config.toml
activation = "swiglu"
norm_eps = 1e-05
tie_embeddings = false
init = "uniform"
init_std_qkv = 0.0609
init_std_up = 0.0609
init_out_by_depth = true
lr_head = 0.00948
warmup_steps = 200
decay_shape = "linear"
batch_tokens = [16384, 32768, 49152]
Each number is 200 + 40 x the weight over the matrix's rms, rounded and kept within 0 to 999. Layers, rows and columns count from 0.

# layer 8 MLP gate, 256x96, rms 0.231, rows 142-153, columns 0-95
186,231,255,175,276,195,198,178,112,176,223,232,187,161,235,156,38,190,189,233,162,102,144,211,141,218,249,189,232,174,243,156,204,149,214,194,155,222,188,264,211,243,207,136,221,190,178,203,293,265,213,216,233,244,221,156,187,298,178,203,252,194,207,281,197,144,194,171,222,256,245,316,153,207,146,259,132,174,228,294,196,246,147,212,245,185,282,276,246,246,202,186,229,149,180,244
181,184,221,155,179,207,179,213,209,157,247,257,242,251,132,234,179,239,163,249,197,244,188,126,144,268,189,168,204,141,170,169,217,194,141,185,138,254,214,232,204,252,199,213,140,140,146,206,281,145,207,148,151,233,253,155,172,192,185,199,173,212,275,201,175,182,181,228,245,211,162,186,208,175,232,115,199,219,183,196,213,157,137,193,212,214,140,190,174,185,126,261,204,187,270,149
206,140,224,231,220,214,151,168,184,212,156,188,248,230,192,195,210,159,221,130,265,184,192,204,222,189,120,218,218,215,109,265,285,173,225,185,208,156,327,257,168,207,266,265,235,246,284,228,182,190,282,195,150,192,211,185,201,226,210,244,157,229,229,166,173,237,268,220,171,150,171,154,120,173,269,192,252,201,191,210,195,216,203,173,198,258,133,280,231,156,230,259,207,191,222,187
212,235,163,97,280,133,221,173,208,233,243,246,202,204,188,205,191,170,205,250,252,172,160,177,187,193,212,214,172,237,176,223,131,243,175,249,143,162,174,228,229,259,169,247,161,198,188,194,213,249,117,236,234,244,187,239,236,258,201,222,251,209,198,221,219,189,181,213,242,191,223,248,231,153,178,192,137,162,173,181,210,215,158,177,239,191,138,194,232,191,173,172,160,221,185,221
202,198,195,206,189,223,193,212,171,200,213,206,191,207,111,227,228,177,164,286,222,255,266,197,211,178,94,93,139,178,155,159,213,168,175,181,179,187,196,160,156,174,152,125,156,207,217,174,187,221,206,219,188,153,266,218,172,227,259,220,174,123,216,234,124,213,176,192,216,213,196,222,223,253,192,152,187,165,139,271,254,165,250,156,242,209,240,243,208,175,195,185,223,152,204,178
216,223,171,136,207,203,220,305,135,267,216,146,239,146,80,169,161,194,235,261,207,187,165,246,183,153,134,254,208,237,225,195,203,238,186,218,214,174,191,162,161,164,116,174,179,202,231,272,140,169,120,202,149,153,249,169,129,231,248,170,165,212,255,177,102,252,178,197,224,166,186,243,191,267,278,134,197,256,131,185,190,293,244,190,227,171,186,218,203,260,168,130,227,238,228,223
195,145,212,194,163,172,225,187,196,266,253,162,238,262,260,227,260,210,196,153,282,198,217,266,196,178,174,296,177,209,142,207,190,141,186,208,207,175,140,193,180,178,246,205,203,165,241,202,250,216,243,186,152,179,208,221,179,183,184,174,185,244,243,192,232,274,211,214,223,161,187,201,248,203,314,220,254,118,103,193,147,221,151,153,189,287,214,139,192,167,286,218,181,217,223,170
199,187,172,227,195,155,120,225,176,176,104,160,205,179,135,210,284,218,149,234,222,247,202,245,240,228,208,192,159,137,208,225,204,116,173,162,276,182,165,174,153,229,149,212,140,180,276,181,243,269,207,209,151,129,230,201,142,157,196,204,199,175,180,195,279,241,142,197,269,193,175,216,157,205,242,233,186,189,213,131,209,230,256,248,204,250,257,191,229,137,193,246,133,148,217,117
232,206,217,201,217,134,253,203,183,192,237,177,158,216,210,178,167,142,218,161,203,156,186,224,226,124,203,171,237,186,155,150,214,150,227,243,123,185,155,173,232,241,219,213,213,137,243,90,218,199,258,228,237,181,159,190,220,204,237,218,243,223,214,196,134,191,192,157,164,238,221,176,224,233,178,174,181,176,240,229,263,113,230,168,150,230,211,190,204,190,151,186,248,209,217,158
231,216,209,167,215,177,341,186,221,122,181,120,189,152,258,182,215,190,244,113,163,210,246,186,236,236,243,226,204,202,217,220,202,265,256,195,211,245,224,165,192,192,233,155,164,187,119,262,239,229,278,219,200,277,163,217,161,164,224,259,193,255,140,184,107,145,247,135,179,153,186,234,171,233,243,169,251,178,175,228,262,205,122,170,222,236,211,172,181,223,203,180,206,211,208,270
122,175,207,213,248,236,199,261,215,297,208,256,210,184,212,114,209,199,189,245,158,206,208,169,116,215,229,186,223,216,232,234,217,183,258,143,218,83,292,173,188,155,190,201,192,222,191,218,215,157,141,214,250,176,194,148,241,216,168,174,182,198,225,187,197,228,281,202,167,168,272,279,203,251,226,181,144,183,219,258,290,150,180,256,286,225,158,178,214,200,214,236,194,232,159,242
213,164,217,198,177,126,130,145,132,195,158,282,195,190,174,255,124,137,208,231,239,198,119,146,185,236,272,250,259,247,162,137,285,115,203,96,137,143,190,177,177,213,175,188,359,209,145,210,172,193,205,178,246,191,159,173,212,181,258,229,214,334,277,203,232,256,135,192,199,211,181,213,165,154,225,215,255,116,228,208,221,145,206,176,125,238,122,152,272,221,296,196,293,209,286,357
# layer 8 MLP up, 256x96, rms 0.213, rows 142-152, columns 0-95
198,241,201,209,165,219,194,133,263,195,168,139,153,155,276,198,225,163,244,164,207,202,185,160,225,235,264,261,243,290,216,168,180,182,307,222,238,168,238,241,221,207,219,167,251,110,208,232,169,223,275,243,200,224,179,251,212,147,268,145,194,171,211,218,196,237,159,193,201,158,232,219,267,202,233,338,181,226,76,214,174,147,217,174,219,183,176,143,264,194,235,185,135,205,123,128
187,215,263,192,213,218,146,220,232,175,215,272,225,200,190,240,209,202,184,183,239,240,201,196,206,229,171,201,216,201,89,183,265,228,131,180,200,201,285,208,168,229,80,204,226,148,151,191,213,216,241,144,141,250,249,122,164,164,196,198,263,207,226,191,158,227,281,223,214,200,207,216,174,262,194,196,228,210,137,186,195,157,204,234,231,197,210,182,184,230,147,93,212,179,304,133
156,230,170,187,204,125,193,129,201,164,232,250,242,159,179,187,219,198,203,138,185,110,206,199,185,145,159,152,226,211,166,209,209,221,178,161,247,250,250,271,204,268,183,230,175,261,188,221,250,225,174,122,262,254,167,228,223,240,247,226,144,198,187,191,166,283,169,147,143,204,177,187,197,233,296,211,181,226,104,199,209,263,256,195,192,191,193,239,196,214,182,218,189,213,232,201
206,147,161,249,162,194,227,246,205,233,171,119,196,197,208,218,196,177,235,185,195,249,221,138,193,229,254,268,238,242,188,201,149,214,233,246,233,170,209,247,213,182,216,210,227,147,197,168,209,212,226,210,159,157,257,211,154,193,170,206,328,145,193,224,192,154,240,166,188,197,137,141,230,227,251,209,193,239,196,192,200,141,256,175,201,169,204,185,168,230,160,199,214,237,228,227
196,165,205,143,236,228,190,241,177,166,239,168,148,130,228,212,192,287,184,201,218,164,195,238,181,213,276,233,238,209,218,213,203,199,170,237,184,224,278,228,195,135,167,229,202,207,212,233,205,221,161,228,183,232,175,244,236,233,189,190,184,213,196,227,253,204,273,161,214,203,250,189,238,180,243,182,257,245,153,292,133,225,188,228,233,200,157,180,243,249,199,218,216,286,254,201
237,207,245,196,219,231,192,136,153,288,219,259,185,144,190,158,219,202,151,215,200,199,228,188,223,230,123,240,160,200,204,201,226,119,313,222,218,209,153,264,142,184,186,262,206,157,232,239,256,242,237,152,110,220,210,272,207,275,195,171,155,209,172,221,159,176,202,175,256,171,168,194,197,203,124,230,135,186,229,245,291,212,264,125,244,166,180,161,145,216,248,179,181,246,191,250
95,166,175,249,204,172,229,90,150,306,248,170,251,194,165,267,175,249,247,179,270,258,197,279,229,205,194,184,216,271,111,149,185,188,152,201,162,164,193,201,202,197,208,207,180,230,247,200,215,212,173,226,196,169,147,221,199,257,249,188,204,155,210,244,203,220,200,257,245,146,137,202,217,141,267,193,197,259,243,184,228,195,179,191,192,164,211,135,117,187,218,242,221,206,199,211
198,162,272,274,214,223,247,254,203,187,193,173,211,152,192,212,132,165,224,189,179,229,159,164,192,192,159,143,167,287,185,152,176,245,170,261,236,230,160,200,253,182,234,194,246,197,177,109,178,157,299,240,127,215,190,197,209,161,182,137,222,283,130,172,202,205,168,247,176,235,196,189,204,224,210,243,280,260,169,209,259,226,156,136,236,230,104,203,154,171,263,169,218,224,211,243
157,221,250,189,122,198,186,133,161,132,193,191,186,191,190,188,206,182,197,128,237,146,219,203,163,227,177,227,228,166,263,205,199,147,215,186,201,104,248,159,214,175,158,174,200,239,162,222,201,219,184,209,143,179,159,204,205,186,202,190,233,206,177,177,237,238,146,212,225,213,224,219,164,165,198,128,121,198,161,203,202,190,148,163,218,250,256,184,246,271,136,198,260,183,277,188
274,211,171,180,208,180,241,156,247,233,215,171,171,176,223,167,161,227,244,233,170,198,254,204,285,118,138,139,172,153,170,169,242,254,193,155,227,233,251,179,208,234,210,173,191,215,131,194,228,199,194,152,273,171,179,225,135,176,208,249,244,204,200,190,229,236,221,196,242,175,260,178,199,237,147,228,189,237,194,191,239,274,147,265,174,191,169,161,215,209,186,153,226,212,161,180
239,225,258,227,221,177,196,151,135,204,234,189,188,149,225,197,183,145,184,147,282,167,183,198,240,228,141,177,219,179,257,251,235,222,174,243,254,200,185,191,229,167,185,153,146,198,176,225,223,186,198,156,115,174,204,235,155,225,148,185,220,255,250,185,155,225,171,150,221,200,160,156,205,218,234,249,103,104,242,137,223,183,205,122,174,155,187,202,110,174,267,230,173,238,144,208
# layer 8 MLP down (transposed), 256x96, rms 0.196, rows 142-152, columns 0-95
157,180,218,158,276,239,125,177,219,163,196,255,168,179,210,183,225,246,255,242,204,210,182,277,233,198,258,214,145,228,238,216,176,192,164,160,193,185,211,241,230,200,214,206,215,229,267,134,220,212,257,173,231,177,191,222,295,246,218,133,178,223,242,120,222,175,203,212,201,251,195,166,270,206,146,98,143,212,211,178,158,216,252,180,186,192,187,207,204,247,236,138,244,214,212,243
212,210,174,189,226,178,257,213,182,233,174,178,186,201,183,236,180,209,134,189,133,185,171,225,206,200,238,220,232,209,265,217,283,263,212,149,170,181,221,180,198,100,243,226,204,197,238,133,222,163,201,187,184,202,144,343,166,254,238,285,167,192,203,167,225,196,167,208,189,171,175,180,211,154,241,261,240,178,164,232,181,216,194,194,260,166,270,249,169,187,243,194,172,200,239,188
187,200,221,227,227,274,220,247,143,228,306,181,143,202,178,196,207,229,196,260,240,164,182,197,104,223,221,276,244,203,231,204,176,243,227,223,195,243,283,148,258,214,166,194,212,192,190,133,124,191,142,280,261,163,190,185,230,180,189,145,284,165,233,168,131,162,154,279,234,222,166,208,236,230,163,163,131,193,209,184,166,202,238,200,163,221,255,224,182,208,225,252,192,202,240,180
200,108,151,293,191,172,213,128,241,201,146,213,160,138,226,181,253,179,231,146,203,171,285,174,211,210,209,286,177,204,193,276,188,219,213,166,226,186,178,167,198,260,186,209,210,248,250,186,238,207,179,209,218,192,205,178,214,243,168,223,181,222,202,151,278,186,268,226,194,238,202,281,233,170,190,208,130,231,214,184,198,230,238,184,235,231,234,223,186,200,126,172,173,209,165,196
251,260,256,214,218,223,165,239,207,207,194,287,175,231,133,250,256,109,183,211,252,265,226,246,244,207,147,161,141,257,245,231,244,167,180,96,207,215,135,96,178,227,206,183,262,136,197,185,159,198,236,227,174,172,204,238,201,193,219,234,216,140,200,200,163,188,242,141,198,183,182,241,192,202,214,173,144,241,213,143,268,218,194,156,219,224,231,182,175,172,150,218,170,167,201,151
169,219,182,245,204,231,162,198,143,188,203,204,183,155,236,279,249,170,234,188,213,228,238,117,217,229,78,217,260,175,151,195,183,203,178,170,247,164,200,179,292,152,222,253,227,243,187,270,170,178,207,200,293,144,253,224,220,181,138,211,245,217,179,203,171,273,219,191,234,199,238,228,190,170,199,218,165,237,225,236,238,122,170,210,169,122,184,162,144,139,244,222,156,256,205,165
107,205,161,223,188,179,207,105,186,129,194,202,213,271,147,221,178,246,214,252,232,235,177,149,175,219,207,188,225,216,179,172,167,166,256,263,215,146,263,228,185,188,176,230,251,169,196,190,136,161,134,187,185,131,176,185,285,222,190,276,221,291,193,236,153,149,159,183,128,241,163,204,210,180,259,239,211,260,261,241,198,151,206,189,203,121,202,239,188,103,160,158,223,205,236,163
205,181,216,189,222,225,153,172,236,149,253,226,208,193,236,280,226,235,215,268,198,241,260,220,208,226,260,203,226,266,214,268,166,255,139,223,214,245,163,197,185,150,184,196,237,229,277,151,251,248,237,179,218,129,268,130,210,156,197,136,177,220,147,243,145,183,230,218,209,221,193,176,229,273,221,259,244,218,204,84,210,249,246,214,241,149,202,165,187,183,298,250,172,247,200,137
284,214,200,238,221,214,234,232,180,238,214,198,172,216,144,225,194,159,243,227,160,211,270,215,180,212,235,163,150,191,176,187,149,211,165,221,196,166,220,191,251,156,202,225,215,144,254,208,176,178,172,149,247,217,203,200,252,195,171,242,206,171,146,209,228,211,230,175,197,136,138,295,197,154,254,209,254,221,226,135,164,262,197,245,189,157,124,141,220,216,228,240,93,213,183,153
124,160,258,197,156,165,200,170,186,241,124,232,275,215,179,145,213,216,185,195,195,241,166,224,171,188,198,200,148,288,200,157,233,180,203,165,186,159,199,245,156,203,200,238,190,188,197,151,170,148,121,248,196,169,161,207,218,219,246,202,208,191,155,132,211,224,126,200,176,238,284,219,235,206,179,152,209,122,302,228,216,172,178,152,186,243,229,286,177,253,145,188,234,199,209,142
261,231,173,235,180,153,202,224,260,155,214,164,178,216,150,193,222,176,263,209,276,171,224,167,206,201,138,245,196,179,198,101,160,118,209,157,218,251,199,147,133,181,212,244,125,231,150,251,149,246,242,188,228,190,151,298,215,236,224,238,226,290,192,190,158,194,181,210,187,283,283,182,194,219,218,202,151,157,177,252,170,177,182,191,258,198,207,157,171,190,209,171,239,204,232,231